Weights of a small transformer language model.
Size: width 96, 3 heads of 32, MLP 384 GELU.
Architecture: RMSNorm before each block, rotary positions, no biases in attention or MLP, normalized queries and keys, local attention windows, value embeddings, hashed n-gram embeddings, an embedding shortcut, LayerScale, capped logits.
Each number is 128 + 32 x the weight over its row's rms, rounded and kept within 0 to 255. Layers, rows and columns count from 0. Numbers have three digits each. The size before them is the row's rms in percent of the matrix's.

# layer 2 MLP up, 384x96, rms 0.155, rows 311-383, columns 0-95
088:142142112168148094113081068049095141155129151154117127121032142095156063122108116103130158143159112171189152072122135141107148119143124151154078138066120137128089115159173107134121158109111091072191163132172115143145083157169184113118099075134145160124131120084123138121157102186101119094
101:108125151102141098110143069068079143174114183125138151096118133109149097136101163152139115126144079167171134126058190093167122178112138138100047082114152200148124086098104145159125175092134151129102144148144141125114107096115180147136144152152120127063154155162049143122087160133109141190
099:094161174117158079070141106172103127141155087128122156143112139129152105139161123164180183141065156068128139133162131120174108074148093170134151092129087174145183104103097107125146097123104201141099116153112111098203157149167166126111143139093098136116093161114074160162131185166104166178
102:090117096161108139131128085116135196102123074165066120157123110100089192169153166162161088129187104116127125112114127088136076146087131122110116153095105115100159087156083186144099132128097079118099171103045149128124164146090084128095096127105133125093193053125127168125142093113090105109
098:212146152168131113082183167084043114101077163084149103095122152153119151127149204118089097127152132106083067148166109132112149121195137184095119143150087137117148094140119110130072101078115164091138127141099135122152115136143115185151181152097165114106161136173086125115115176134106145125
127:129099056134153137130169130101100131110074136150165137154130136147091141158133096093111182111147061096192118138067120104130115127154185109117111146129095179142198163146175151115129103138115132095109095146112193082114077163194103168116146133113159078047155179140098137126162159159148125163
105:127129136110154157132180122117109130146142071126151101141154108115140116104127071102130090049141136200110142128136152110157137093193160116139128108129202175076208152101155156114102161035106099152138123117138124128100130124095172121136118063111064114127094132090180087141078159087121166119
112:098186097078091170200152153152100132111095150169110100111125157083160087137153160167125128151089088140143097092095092105086135114083162120122142171171120122122108144103121119118175116136108172152165080124092119132065161149133146072092125099182121120154152104088108164192174115181170160194
104:081109126154094140145067160095141112100113165183128089153160094122161148152149121157072135161139135192182113063119108068126098136159106066109154139185121182086132140180168154130106132093127148151114112141121138113157125145079144201130064123162081128151133138127061109144065131168104113160
100:102141138060127148092126164194105084137055081108154124117070105151181177133166144140131173128082145134097170080131101167138088135187114161135153121105149103135156117065140135098168102142095166094146178121182136129175146125086189098134113144118137155050115161158139179112141139114087135124
113:187134173084140181142164127072110114129130140106101120178096079093131137104096131188105165143162068158129156142130144135158126103180108111124123087133111139136125168154158114120126079109149083131138104081087087090162152111110142117098203166133170170164129164213134155136105193137081180173
086:109149139094156113123116131140111175120171112123088105110097145158114156139147139169107071099135124162118126136070148176114179135158123128142135094115071173135061086125114081136147068109138194140143086183194114149131118105084035097105060141117137078130102139124132055129179110127115160169
106:057121122130144153098105116145139151116180177112127160179195098139086180146155086181126088099140102129120065129147164163103060117142133097123114111142163088143160115074109130167122103128073115135110133139156121152112129196128158052093126120114115152128121075106137094125111115188196148052
094:154092144105101169106083118105101115109023183127119132131073158144164098095161121113130154084161112094163118129152101148119089114143137126121156149112100103077121124100151131155130125159133220114128099183132157092185164123141161151162069148149148076197120147130136091068133164139101171185
106:094101133096123101152128086108122145124121164111159141131134195104179110078104123091158179090150115124161101066139062187200150114131088151159144175132157104152079157159133134087135151117154148199151097121071117101166117146131133162140082135191110112145146096177151105110143122105107067198
099:147079150150137175150117144134120118155106125092088121156166133152104195134109103089190116179117119106118044128180041052175109186132157133105137142111115115154135119157155118123143115168099126179136101108115194203140114130168107165123080120162158178122164081128131148107121070113135130118
106:116123131084125144081143146139119135119160075151092131122114157115140112129178069132164163158083096052133151122123124130111095118123187149182133126097085130136149059140073115145143149113090163169133155052186179145144168155137158066067127123169110111110151106108123106163060149146137205137
104:108092098124160152136113148149140134090114096127185098122107114086117188106165130103079144073132118148062142077149111080113119084085140131087156087118170119069148086143147175158165078188151120149080141057114118175195121172136112153106128160104119134140147158146102101175059159096130094132
088:115136073165155167126147125125104170205202179127201156132042121099114178072113116118105109092176169166139096127149118152119127086150142104148144165100143129106137091118145119104190133137074127121138124093111138162152118143206131128097114134179106168136123134112127044120103097151174144142
108:128108158153130093138140134065075123085113186129117208151146133137146138131148085131167151197143113043114125140158160130140159130127109142127103185098166117139156161149185119149122137215061079064089192109139115138115101162129119107175156140097093136087155137106120102075114163139122124114
093:121158161131127112108198120130156109132106084164172054199103157070094116118086117109155096083149075152119142122107133096149119122148150158121128072111090162101159070101142049097104152130116155107126127134142178125109144138161150133164102153153127072125064081171129087101168208097120115148
111:149112119137147144117122095127080132117132131108088160147152161125066084123167115181149080116167128080119102115139074077076152101131088189126119133105150159126142154156176095110139155155106136101191081092061184126068122225127122120100107147104083121109145106131174121162074094106180143111
096:156125131150172115173111186124136156074138169159133161121107157172091146114086182119102154121104134076180144145138053096121128121135168152108207152147146092153164060145156107162123131153100162097124099155139141094175205163150143119087191172190169127070129101132124123142129143090139133149
103:139146121143074076117185117142095111186087112141152105189135094140113138068153139174098203082129090176053122128153086136102116076131120116121183100108078138098111132132133105175141140154076144139161169063142145125141111092051087144136104116158135108132096163179106116161155078142123134136
092:144126155157225093122106153145126180148125128133112106160189098108099189129088133149180098117113168128150113153154120124127114124082187113118121135139158162143149149145086151133068197093200118152202154058166140145111101165118120113146063153066088134145129166140132157144108129088131092141
100:151145202111179149142112103150110077126105148186180149052177107162122152132157146174104099146126157157145115102092053154196127112113151116088143166132182112144118112115113160152212209147082098140133082141088115127153102123115138136113140158096081171157141130143168120116120150150140132077
095:140118148089170138127148129150088123190090161123141148164117139156086103154122173124159132173081174089186155199153153109080121048139098158147127183112185106139152178122108066112083123111099191163155114142093142102095120155089104141149068113102108060151153137133121120143110155142092083140
097:130127164130153104132112128108163145087047092141105149065147137109145098107142142188197109143143082167134146126036123086172153105100141153173160134162139115097158106101129134134128117112129143097095132083121149059141101145150113157192169198145124182110161074097142097071110176116144161126
120:168114154158136081120196056132113129136106120124168139076118142154081154108106160089128123099174120061122071140126098134141093094173190119137163189139162126105058087148130077135101168126125134164156098180078105090155138172140151139118117125109129088122158179128108116093162176111172162183
104:072087158145151118106076123136058111119148100138051121165199123147154170123080105084194093110147140165142194105074128146155165133149129105131145121052067098124147160078117117121142117100044152137090110091138107125151114151129122145122128150104078129101162136160141151134102129130092118064
096:087165102147156136126164174079111150160096073144130119136159154100110155119169119136164145175115131082139120106186119202094159141161127151164145134153127150108161064149105049105187186120141172170122081080149118124157131053090144151144118122123196087156123150120064096116114145126087106134
088:091095122078093139085136150129089148144132147092153122177169151131123109113145097171214099091125076149061160126099053085108131165125082128140102092171134198112107162122160134178144109128127179138161108137164087111147152164097100171100124162110119190170139143118115068129125200121110141140
103:156165131162145116156110091149148123146183148122086086138159102124110125165116136096085167131141154180042119144147112145133154085181162169186113169081113183103112107103142153103160175113159056083160166152138132147129163093118114129143196089103196125150168151116189136126124196137147130133
094:146140216071119113146155141131091109150124125111215137141090134162118178147161122101167092145118145115173109153144136112167126124161146086203100177115082114188134151089190139123136185134111082125119113101097178175097144164177135105130138151134126128190113155141148136158151185161108077172
100:120118170140128106214159138134052131126095120122173220129201102124111131136143135140098129100101151160158067107142104106186094118047136110150160128192092108120068131082128104186131144085125088099148118132097148156166130103157156109110116155133102125117125132113071147094155128073098111158
107:151163158102120127083109150110130110134111104169094160120111112099147093156123184130133184059170175137191174143103117160102169129134099146173136131115159155094134174102180137125200136162165120183089132175102039100146081140139150180104147145133150173112170088185119147107101142101140168105
097:111136179071128118133087125145126108143090115202119103170110148160138107111105081141140080137130107149124205096147123140089098080160135194126161112129123093118072175141175141142151109112179130138116169091131189110131103148076104136120191080123081125113092102137183167097137061126186082152
098:140113116064097144174186094098130165149148129082112142129105157117124139166098157126154174181148171094150039065146081111121116151125173138191104161115144130134168144096157116194117153140177121138160150088175169107078109090171089097154127124134135145136186135184169106158104174124126159136
096:132093163161169138152113134151152168142097156136125147151149129172074121131119147119133101084136197142109158104135182180094213116126106137130187134153144126107164144125223144057069183102135151163202100095144114135066132120140146129141146120142118091094129153136143159117178102094062113126
112:113107144146171180096084126100122115130116206129180110144124121101102125148119107121144161077111074165133163140102120186165117197184147133146078082073230104130154165099156122092128125078084075112152140099123150156090136121147073154138071102122075136141130174120133099101142158131137122145
092:131148157084100169122059078129111101187096167140118134092128049103154106106089116133127123159057179142141088103127088118082130080121184145157092101166150170112159098116129163149164104096166111079110114118128136147131117145135153154139124101104073164182183074082175123109114186128145163096
090:131072078083083185118043100132126150139127184105104114111071115092081144180144167153147166094118133138130161098137095146133097134140150113110130074140156150119174100163115147075151155143165138133097132139126106131125098114169175067096132143158154182082122172164150115048181117093077157136
106:145118142160131171155108085173083114123108129123136095163116156103107119157087093196078130120174102043152110098157105156124065152155119090093132161150154133096066131037108084142123100122089165136090173128117138096156081127085114157095140118110127134122138178129163123091118120183203128167
103:119145126142150208074121149113105150158098077181166159143153116135135098123112135166141095102096153134044155088169124143136151182222121177137156143135059089124135110199159138158075140085155126097106074158131108146078111141110094142125114113140115105139176095075096093143126158116123101111
097:203115181132140066158090128124022137061116142145180128116107130110117131137145164078113165184151123114169086159111117120166146110130197174096154147146150065100158123141110133111090095138114140099095117135132116171129124135198070129156174145130147166122169061162145123134135113110131119092
107:153158151137109160148155168122089099129124104142178091186128139086070128108094108080120059149102116131164140130141087170150170148164145133145082119079139116135082132137166153147143214155117129127096118115134167102075151101142158130198184107111101100099138141176097146085184117086048116164
096:143143110119177142083121124161122151136101157169155112108087084127116123170126132163101080146121126175148178132128088082135123103099141149102166204124111099189197124099085127169148174040086118101077152084138158102098103142182118149141163165143121096064133170088110120107174160098148094134
111:093132152107186126131108089115092160150196158141069118157153124203118164149170100124127119100134148132104069171141136101124132129143088122167090095138134135159093173132178166130142106183133182105111066053178144136157164120153146148093072131116119144181113164154140136110117092174111084057
104:163175140099119124107143126110116164123147128174149192092150087124190090150151123129118159113110126120080082176144165086097121092133131148163166072148094120129104097159130119129088099026167153067078095091182117086159155186114110162121155109078098140076145154150129114160078102118140153156
106:164092139141152139087156166104128122130127099132131031202106084077122136104133154069071149140129138097148064102201100111156116116142142118142155088157127119182171120071175131132147110122122162099077080144185192135158135133082140139147112140115170095099105124188150160139137145112179144138
112:159155140116106167196160108147115164102101109129136148073094209128125123134131120135119150109110178138159119081119151054105167073152113131089131146191087149146106156104153130151094113140180125157163092082082112131110142107186101116102142098165106128173155148156083201136049122108100115182
104:101134165121139150091130128190106159201084097095143113127109114150136131182076160153121094189117121099152198145110102040075173143128170118097132101129129160171136127121113126053134080097152130129175109125112154137149105176104160160121173125141142127094140103063134122195072141117101162163
095:140135160080096166133129101139146140130081116098079120125102156145100060160105105165097111084168130072164150103174157160066138156132148173159152043103083171141137107124156171155107099072152083106112153124136157114125143109155117100125158112184111161074108138104194145136079201087116140125
108:121083134098119171128132104133130142092108170131152122125132111167118165129102120043198151135160109118049077094127134155156116114098154107218092135188117101102090131163127125096162095112098157192171173107075124084130120154135115214177117114131148163148149130170128107107143118068120127106
100:148079135057139123149102109173137126157128151124101133132125129156130137138138194079178094146140133065143130083165087121123132066090168087144095104104111174087061149132144111078174118138091144111143117128117136156187076134133029140106134163130065110152124147211111090147139142121155094134
096:151154171132071125095157104126133119126092075148164088142093071144124060123162131152222146148089104151151125142151132133066130077136113167157150100143187139120101109110098131125105105147154131137112111059141129068155114101109196186114156128080111113147096109045151152164131175108142155154
097:146157087100189122134074125099162147158066169134085172122121144134123122139130107138132131136163071137092182105067098173109122102108162133148133127085123105138034118167163155130125182101116057172088172133116187127094078167086153162121127133146066136133099127125121168123115096129095063133
091:127188168218082122089132091149167105133127138107078095157101114132155087057155105128074118123152100179144113097122091124164116134161081105127120115114126091106064119111130139144112187078080112189131153112153102188103107110163126127110212090126139113171122179143145156165089109120131142153
100:145173133114130128105129116092100160130136146115084136147122153072110174131156136135090153106052107161133088170122083186139113094136200086164100122141142209148129087181127090133132110138190207156108140116156108118112092093123110098127136159134111085118086186050118062132116109099104159141
111:107105136135121118168106106167093135114134074091156065170141137150095166143158171113094135191087169163130152103068099138123193132098085183151170125092194127148092117149103124139105144129105136142169112130182148194163073121151120119080140147069163124151133115149071209115130140172149124119
111:165161113104182124158139136129103132141102134121040145171084139139061154155167146123100137158101118171111192083128118151158126115102154136148053124146116131144141148100208107101130122090115114151129133105179211115135107132119136116052121163099099165059142140122167112139067158120068150106
095:083148186086124185104117104074110070128125137186136139110119120148146109131175106148099127144116107140124101158133084185125168099193107172165130079136187148141180073112171109113082085156157107114123118105117175103105116172127074143176096153090083157125128160086129094134170185164084116157
102:126179134148136175115151105112146161121161134118099097088138186166128106170125060071124112157201059106144156137061131072143145120139143144103143154155127077143108106117152117121138168094144171207150126078153136147113084179110154148108123116178087139087119066113085125123122132197077119148
086:086116079137199167151178200119137177084143109086145135110139112164070134105146139180082064101136112107086121086120095131152124141101113125175174151147150088102123178069110094186122081101125158138113094116076150139092118129153101159155141152091114128106191142121101155074127122095130162182
099:127078157099077124115135146152106164161144154153155112143201174165111137121149090135128130119179136216052099090128132138151152144162180116181096152131129099086142137143129160124159172168141146179132104070068088154122129067166170130126122152137114100182142129189074163163131129132091165117
102:082161189135113181140133090143130096150118054101124098129129089110130094217124166091130112075117106131087089064121123104105080160101131141144075119058125080139110089133097081165118128089118097130136137152121167094120141076072140078179104112148127082103102111111104084113091175145113102148
107:152084162101139099119123143136132134046095149119074069137095086127104105154109046150103152130103064147115151140114096143174111122113111124133106162151193107127078122166116150175123098101123103175169153125108073147121165214102134113081139124182119146080105174111108137200162162129147113109
107:084120090149125202111134103129160140134105187148117095101120108131122153084129162136154145164125113128147107112182116139149111143135078145173049147125139101046124138054138180160197132128120125080140184145133107089200185172113125152092139182150128138076093156120099136162129083139159114153
104:071178196089146145171157105092117142169145128159105109082143131165192118111056125065190156139152120104092172157171132105177118090102126124144069159175123103150151130137120173101101098143145096147065126093085127161183106104169170150150138130140082089164110121099138164104160138161133121106
113:081084129109183140080127129131131140183127112117074106092116092119125149116148107161163132108121088111177125143090133157066198113121117155161143178111113101137086117181077110124119113125134101171163094099131178170173155170196130117099167173066096100124141130222153083162146118121141086116
106:142126191083131117161141094096167130135099106105131130142158170150110071086138127084094119115103135108052071069151070093090098122178140117189116173149144101135166150171124110055100092137136121113135162119145087153113114118104118084075069166149090116141129122122153139097077154086078073107
090:085126196130158125126136087139137124105126135129164070124144135098165134141083149105132073165168130089104097120169118115131096102125162150078105083152141112166100112100051133166150180026116166157142163096086137142116104149211117094189145133085164125156082102116091160141105102124096107160
090:166092132160125145146126104112112163150149124086137066111104156151066132187151145132100141164152152117044167108150187139116107168154118172094092126127157122165140143115070091208097083108067078133167123128141166111132120173077178123139184118113128192108107124160128139166117160104101115179
# layer 2 MLP down (transposed), 384x96, rms 0.138, rows 311-382, columns 0-95
089:200097144105103201108161113175159084146110108135134085174160092105191091133148108156140100145125112106170157148167082097138077108160179143093092151153149121101097145156135151164148121160156169134110139125095133105141145147104134145078118099099177010168110110123122126138174093101162089104
098:124124084123125090137138114130101117118183136159109100134172161177126102142140127094136165090141176171144083156151079080169089107175103132154158153107128138114121068174157148135101122162159104110152087192169138142120175109195119062101081163116163098190106103123122101114151117169086187056
093:139137100114143143168162110134144075139149165148110058085131186152094144075115088136182109130137105159114090122109122158104095089064061132139155152147138025123162116152168181163134104091089069139135197123120150160136152146134091198165118152180144121149152110101118134150160126167125109117
102:149163122126136118081103140116136149140109143082186189194093128129192109115160086103126085171191111102104193154149110166141150144119127110101161152091109172115152141133134083127078162185084130166156148099140088148103137152110144145141093085136185137154163118152109121092151040050124139105
099:123169136211094101093130157180134084161095146138139132163072089188144140125097132093076147080127151101134110129091148117091152127146118100144129106147152064148129036137143167175107114111102093108162166109183082086124138120123080116069150144111184085174101127143126062130159146116105124157
116:182156169103115146091123185104128109134119145145150134076141145128131170140152140162154163054123122122116124183152136127112187105116125190148123068085113136152193150096141184147087161100101123095159155049092181144147083105067154121114155150100161133113113111165108182131166130166200130108
107:136100085160143141165169137178170154109130072134158120141123049177105071136066114110140121120104155113074080146074150136126104069085151150096106131146124137068075144092073186130102090175137074135093110146142128136133168093130127123128152105125087161080146122151175132164156055154126129104
107:113131130208117155156129108146142113107138088175200107093090098132099158192073131113112118094090130116158155116095136123143111097157101133165128133164132143164171103133165134142143165133114148140086109106087127092099164098171128153143082072116068087183133234169144116108087179143113162171
100:145167092092084102168147093096106134089120121136162099133093164148118134081142141088121101122124139094139109103107080105166161099103101141163062122102136126189099147130095111132132162138141093137117076087112128183125190093176076106158197167158110054135188132166138110099208091121144166150
097:157121116101073143122170088074138083151189175099104092153099188159098084079119182141100142118147109136180061162137159130053131146065149101098087134119120155099075142175107113154133114132148157138101098162112137134133108142166138142111155108146073116123125073068152082116146177152102090092
112:126113105180127153172166131083111101138152169141146135131108060144092111137088154099103167106138104119164083140137135150129109128206163102061149188113149139106102145141111148121116070154149079154096119148110117084178156128067175115124179183127176139187093105171129153094149165154076183164
092:130124050167084098160148169133112092119143166120177126086102090162163106126119099060160164126110145091165136079118131090119145128146153155125149149190110090086100141176169137139085095161152121156127136127086144124145134159139188132239142093118164158073105140114154115116146063139115105075
103:160163122118125084103140105162079114166165060151176156126120134089095082148156130153088107107166150095106164084174111058151064095159099139120072135122130117145111097114158107093124128156131161122167088105101141156079121115163175165126124172133094194115045153123116133152102140078093178169
095:153175089119145111169148194145156124100149080105075102120128078100109103110139190133144123120121163055112086170137178139137095137121133153112145129195152093059134175080112085135134111132113128151148106152141092158145099087073122171094126146098095141051142046088178165121108118147136130106
107:123137143144102158148144180144179109144154074119127143158119123131085151139124137159081117139146140174159152178133098106126096112121153151101144104098125104114137123107139133197115091190170079127094192074149106193061104130074163120147162150060129122121090199090150137189114113144166169064
093:147109150133101083143110130119160118097069185115185143158170127135146073112188163168137177103096116153147185099137193216147147119090108096110176099153100115124155150167106158120173090108115123099088122147172108103119180164119133125108197073164101091129175168148127089105142168117135130146
103:112111124148095151079154156167127099087184127157116097130150122101164143083113108107130148128095158132124158091123138127138080162161101116175143125042054163135133049139148171141091110134116146142152144161138159194068117124124112120137134097130078040120131060056087115136145105180114131145
113:148139120077124119111076097108098113158121102124072161173127112053147078144152146132181104129153147079111108138131116181182133160164154116127108125089115150153138182119195080089092169106152112172189089153145134094178160084163108090148103100081134132061136105100132101073141090167096121137
089:222135097142090078222127157122160131090135130096102122170163152082160086113116160190135094110151144123162157116150100125185140134081098160145107155147137085156103164122097150126077123058129154155153138150154126104138156083144131140189123165085167130181147144117069147163116175143158135150
103:165167123147116154090093121170211103145127118157135081107083179155120127108105184104089139060091106179135175122072061056148144103115161115166100089125110092110126076100058138123166114103148131133182106118130159155122171137124152099137111172122124121199124164140100106134132126135179163125
091:154093103080090166180150095124100111107188136156112186099189053127150085160106131136107169137122127150112138159168140145162087172153086120128124136094138169188091122122131187070146160122185138149131075203128125115143130120117104109153111065107120133107143109100092165172093100144139083075
114:106079163172155142138135093172160135112113142119119166143134114153061156094111106112117140138126131093058099173118117081098122143135154093140183178085122127069124154099098089109147122122162115129176056155120130127053112200098155142141061124101091120214126150115161114110156102158183113102
093:133121112143152117120089164102164123104120116136120108160154131112130100106130185060088143115088145033172109135158142132156139114177162075119158143112111064148148100159146119185061144144106060095078102181125136168129166103152146151127145185203161129100161104126186137129139092080153157117
097:113059133161141105132152115122114150122170139151174069080128195117119161176107110119106099101103163160127136122129148102115103174155109071170164171120194098144176130074093185123114141172122162147180135179084103081127177158169169174137108169103135128130164096100101078084087141139108100111
107:129093105076080174161179133129103074059100108108175131110120131119132070152108155116151108102163062159165179157140163169161127103128143138146139097130122150102089149142079120147126135125127075148054052147106107156117168105114155181083211105142101144085170127140147118092140102163118169122
103:145137099149131144120145161114186109087210140107101110163109125124117157146183153069187143155161126118109118173100166116169086168149147100174052174099138157115101157166115090171052102080163162161141162146161191193140152117128150128133074153114113110106144121117111092136153154146171101126
090:093099057080066154112080140113176124125185089128140093122104175129060109136119131158118086071136110193125113182170149123091143145101224091151088086154121153123187128159149159166166102126117160177125107138131110091141141122125160089164116186082139115113111148144133140116127119166131148086
099:129223113155130180132120131131183057149127136110080130094153121138146096127130106108108112167157166172158056112127099091124188164170104117156122063150072141109151121152090124160131160170096118179175128092141085178144118111136160082120117137059132116165132122078117165116185085122141132152
121:144172097159182061157098181105113106129109156172155097110097082159116132101099170116104167129140173103130098085177052173072112157162093173161179098150130121144185050117143072139128099105101101159074168092112158135117160153140105123078116176143153140105163129126139145151109129113148112109
111:127134155151119111140163170116082124124220053139105090108115105140112132089127122137110121167120139171159122107093184116100142143124102165154142159137104146113164105132167150132146122129160086187126115080224106164067140210172152085114143090116084103113160213139140153130089124117096123122
097:117108139102091091127166096157126095112072145071127142141118117120148062169147111227125139083164122105116139166117147097141104118128125099085063055092131038148107156075186170131142133149141078111123147174111102092096084170163124113141158093137152165075127128131149112142144174107121120099
087:087134111190125100166127150115137106117134132159102162108168084103145133176052158104064142114151154078152139153147122130143167161101144123059104113154102130158111085096104084172153145137167095197165139122116147137195119103129101079168119189136098097108141127058109183090123101109173169096
094:162121101102108111185159110068136076127124135177132178128116131146133132123173103154105088080079125111139161103180098138115125174105068131100097159128107159173129158126122075114109121132159142107130100182174092124135171117077112118118162147117172158099131081144118117100101132210008095129
106:128094066125171131180115099147171127173102097138124086190080158098186184150065150158145165106131114154129120137144143133141094113140114144133153129146138123088078157093127062114115114075196103127105111119078193164143111109174145151113091090189109113130190078156172082126133120157101110146
106:183187149175124142118089169142117121110073134072098073168081085197130121161111111118101137140148181140137110130131137156090132120162142110175163121097117097070132046173148090150147138104117136149153080097135116139181136101128152201139107163132121099159158172178161120121132114108198177104
095:133156069102166188102134068138106075131190123146119114102128129067133138136126162107105098134073093098089127185129198083161132118102136168107106121125129115094162095110145148177119099165181115175143116141128081199129148137168113136163146199090103122152150135197076130078107137110139089145
102:130092105180122166103125136159109089072150186155113097129128164163096145130166168097176164196108152134116219103156161150114097121114138191103163181104117108122145097138163139094123110140174069156135119091138130191083120149075162121140072126153172107117109136117160109122146086190154122083
094:140068090099106090157156091104074124118136128089126111121077181129134140086105163170071162173114103174170112158105165114132106155127134111189115132139093165186142108177137126106158164063133087146119159171110172140121198069149141138111095053101106090130140111136133120058112152140131086152
093:117156115115094155089155158130159106119153125149152182084148170076150127107177131152155180116085101104163134198149088112160087137123170143085075165098128133095179146176094116203155114135141112144009158101155132102146121175097116133177073163104138125101120110112128140123105158149136151162
116:100087128154123177109086178086116102107139048133173083106139135118162101142102135129095198115172210119171130089100134091108107130070148153094135105200058146144121115113176112112200102123157140144146142130120161198175115171092124107118132146124103107147114154110116131172145126128167160172
092:175091095161112123188088131140157106081153080104171142108151182129128156133123094122143114182195186176137130189155190062149095149071044119094106146144134130117137091177132114168083107149136150172121148160158154162138144123077161091136119105123121116159162159166095110146124109140114112175
090:090214139105154114194170137178182082125121104092168123096147157138163104062131137077137185155119115126151129132149138141123081152132132071117129162134060078159101158135145170145081129130121144156096123117105103170167135149132082153170142094084093145146201099103124152098138100121086068149
105:148152151084080142136153129167172107188117120118144137113155126109128132136105178100154211115186112097109159112134159180094157186144137116132102101158217127111074116171099101096122129160119114090080169094103104120171110131180118144072105127158085165140109127097133151096104146123192085196
099:113118124134139158150081095163136066144165091095053083142190135150126098160107111112099097153143111143129145128095135148089101108149051057115127160188166104117127073073102114167098083116139119110179114093099141087158124144106159119107158102163116147130134098206175111094114137108178177164
096:107069126174160117179149078151113133159067108165151114120111126121115121100118135067098159115079167079150128159040158133158110080131101141157142112094095154135168089118090170175154150126140078139083111101127086167155145124137139129195127111181132191111148092132207142128187117118121163112
117:161124046104128132143143174126097162144166118171116136072116124125111174150135110124123174129085124125083069072103193079099103103116104135126090142127115136129143100111142110115119054097152109153106183154163170105122100175162100084123169169125105155172105101110102061166121046152146077148
104:153155125095183166132103131146179051091136122151159135077118147181098202151094173120101140103124174144087112129091190100161188135118205148091138156105104108143149081139125134184117125152127130107125147085104099170199137089099115104131142129111132144183133093129157095069166090096134102121
108:105122157142138088132106135116168098063159105160154138102143148086079156193116108143137142106153190119109103126182193053115178140135126085151124127131132050138062166126153111104095089118083167074101061150080136109115139122116130104116142066158108116139180135097171145112088107126113086155
101:157142160116118131130155142168131140167164147168105083169180164070101114138068124182091086157159139146173113172087064180097105097130157121141103090077171106102140108137161118094114156121079112164066097103118171109121137142104155195117174148153063099156156126112137096151172097093107151094
112:088090137144169105132159154138115107140102114142106173102146134122145078134130086127104190129156074150120145124157146098171177089131124076106121162103164144181106173170194160091163159088062159110135167200128158080063183157127097189106101105130163112123129131085086118085144090128126152114
116:095075118160126119126190109130104145134110096160130161159117145099119127118128095077097128122163112131106133092034103132118075075111115139108118133133130118124194127106140152149109176117161084162148037055126156194107055077092100120146155106107115081118104149146116151074056132125131113123
103:169142150176167139093135088105122074153148124127169110138119087120060175128139159189109088149137150138057128135130100112211166136132096064105135171150111104097135120069149116159140117142216104145113166123102110116154140080094104124133092116121105127139141080167074109088108079203135114146
095:167097088124151125121144144163098107146110179153109167091161146131078127113152215100114148171118144124113129073138146132138140148142126109127125143137141171163156110144121191118110168181171123144140045104176088133183132154169112093135031157169102162089109083154146150141127050104160092128
097:119072099127128088109173179152117124188141123155140216146170093126070142126107153152135134128106108154187111100148036098089094055115133165121126121127141139150142129138146176160168157162146069097136109117102134095198127120114144121139092081072133178092101130091104113101118147091123083090
100:139151099225111135110053163089133119103151149141123150153145174119114130103150120117114159177130169155093120135112124111149166153187043115106119125153170089133143068140141108139026134117165116118172087132134129078097192094137170152095092078091140104120138106097149088125103115105108168122
085:185150097153150132090129108143107136143183123143155166100153120140163099091165091172113123186137114133097117170154115123109179159040066182125163096150123098096144082110163117148170126153120158095136115163175087154172100131111107107145170140173074141147121072149090188122195142117140069136
094:106136156204131187132086158167122063106164149141132133086101155123126098134151119086183103171110138147154221126156109134152073130116098150112157120157108093115106094157132120145155075112125098126143135144128128181101200166114134174087074131104099099144049112124147108083152119182165080126
102:096128129157156105136078112115089136105145087132107099111156058098096073120139140103096121163173107136148133078067090142151102144108163079146135124169097117125117226154125167090163088106212116135147166101136109139100136094160090123125107152155168136068119117181065091146162122168137173097
096:145145136122142156112185103174175101172129095097110097108082127135096091124120130114131145137115124111165135146123110107094137083143085153191134135135097085142047135124114148206117105203146096153144122081141050095086102160147175138196114129182135114135156101126082171165094086165113122191
100:128127100132132137098170096111124114130092178170114113130135138208144112094138155055119150123096140207160176137080174081140148125146109101133137124120148140089054110112051162047080084133152130144119147171119134109110125148195185149165142122129116075135175128176146147165158158161130111139
123:144137131105144085162151123118153109147183166128085130150133164127056124119140138083086150071102118173121101115102080104119162080148136088204130107133163154112121128102158124158172172092110128160089073117124162100105111144154089186057085148177110104082133086122140091086081205092134132142
104:162164117154140114163092052158156087137163139116089128140150151158144087146045128130084162118116182172091080191157079080151110116108090143092109178152125122118105106105147103128054132168109162142179170097068075096161131115132115119119180160148097161171108149124087137141156155146155134140
111:131104127140124096084082141126153121128157124160126184074171102108081108142086122146121134138124212074154114144149156144185094151144105132074092094154128176187126083122153125104092096141148072106129114145054127157163150076145096125129055146096095069189108092143123085093102115099119112161
101:175090093109115156126032057091128105147132119130117151139076142126176093117110124065158148170216146084140136125116162080170133154135135141121081124149177117053131091185141146121115137168117076120152157094117091129168136086122148119124096094149174120129120097100117151161127077141179087115
102:112109092130184157134147137113112107158122073116078080105189156072095172118144118160133151173123135111104168134156133181120102143146090138123196128121140112162120175113148135124085159122127056124068119134143143089134090120170104128123162090080137115146088083056113165174098098094209113072
099:148099124162150077165138139086155111183139097136081043148129149168111113100110186103122133148110132175136167193113125159105108138151109089123171150128122235134162079130132160094129153109133150190163122077078104156106095142157122109142135136105054154097136157113147178117111136073157151101
107:112077113127058093132135137134128139138122124143133153111150157078033142118176149123108095087091192117112108129144119145110147139096139148191159094214097159161117145193141100129104111077142111158151099165151138101114195143103121189151142146156120181143164086087103147145107090178076119155
102:185142130107071143149160123125116114148126165125138106198147206114139088087080125075107148122117175129173157128094104163129093186102109114147132140126109108127170130141117100215091147133136117098131152084139107166088151160115178172140196230138145079141126142079110132090124088161124126123
108:182112117128154119121114130129120063104090104092154108155113113118072159145211138124117112156145109159164105110012112102064155127155102137139122122151139121081094150112186144109098121091099145105190109152140144084121122126079147093145129109106146116091209126200145116165074104086132135146
103:169125098109104153098140136118225133139114092129177178140129125114100189099165148121170083083110179085146186191103161125146087118110162167119111124120084173100075140156106096151144138125144117110119131098113122147117153159136189041103114128122097161070150115104194133156131120099072144154
105:153063097103178142172146095105146128118159098074164107105111086133145138138124170118107123076115065120123121134088106107146161129135200075160109125215118096118143108173110151144149125098054108166149126149098108089145133094114136116127133106124125067046116122139121176157104071104168151196
098:190134130111144106180166195144098099150124088149145113099153085143176120109141116165104115119111140199114099114098152124079112116162082173162185206135152106129154116173149180133181117167139114120145114161175144173143113218100162142131076100091144074109141148116147107114157108154083093144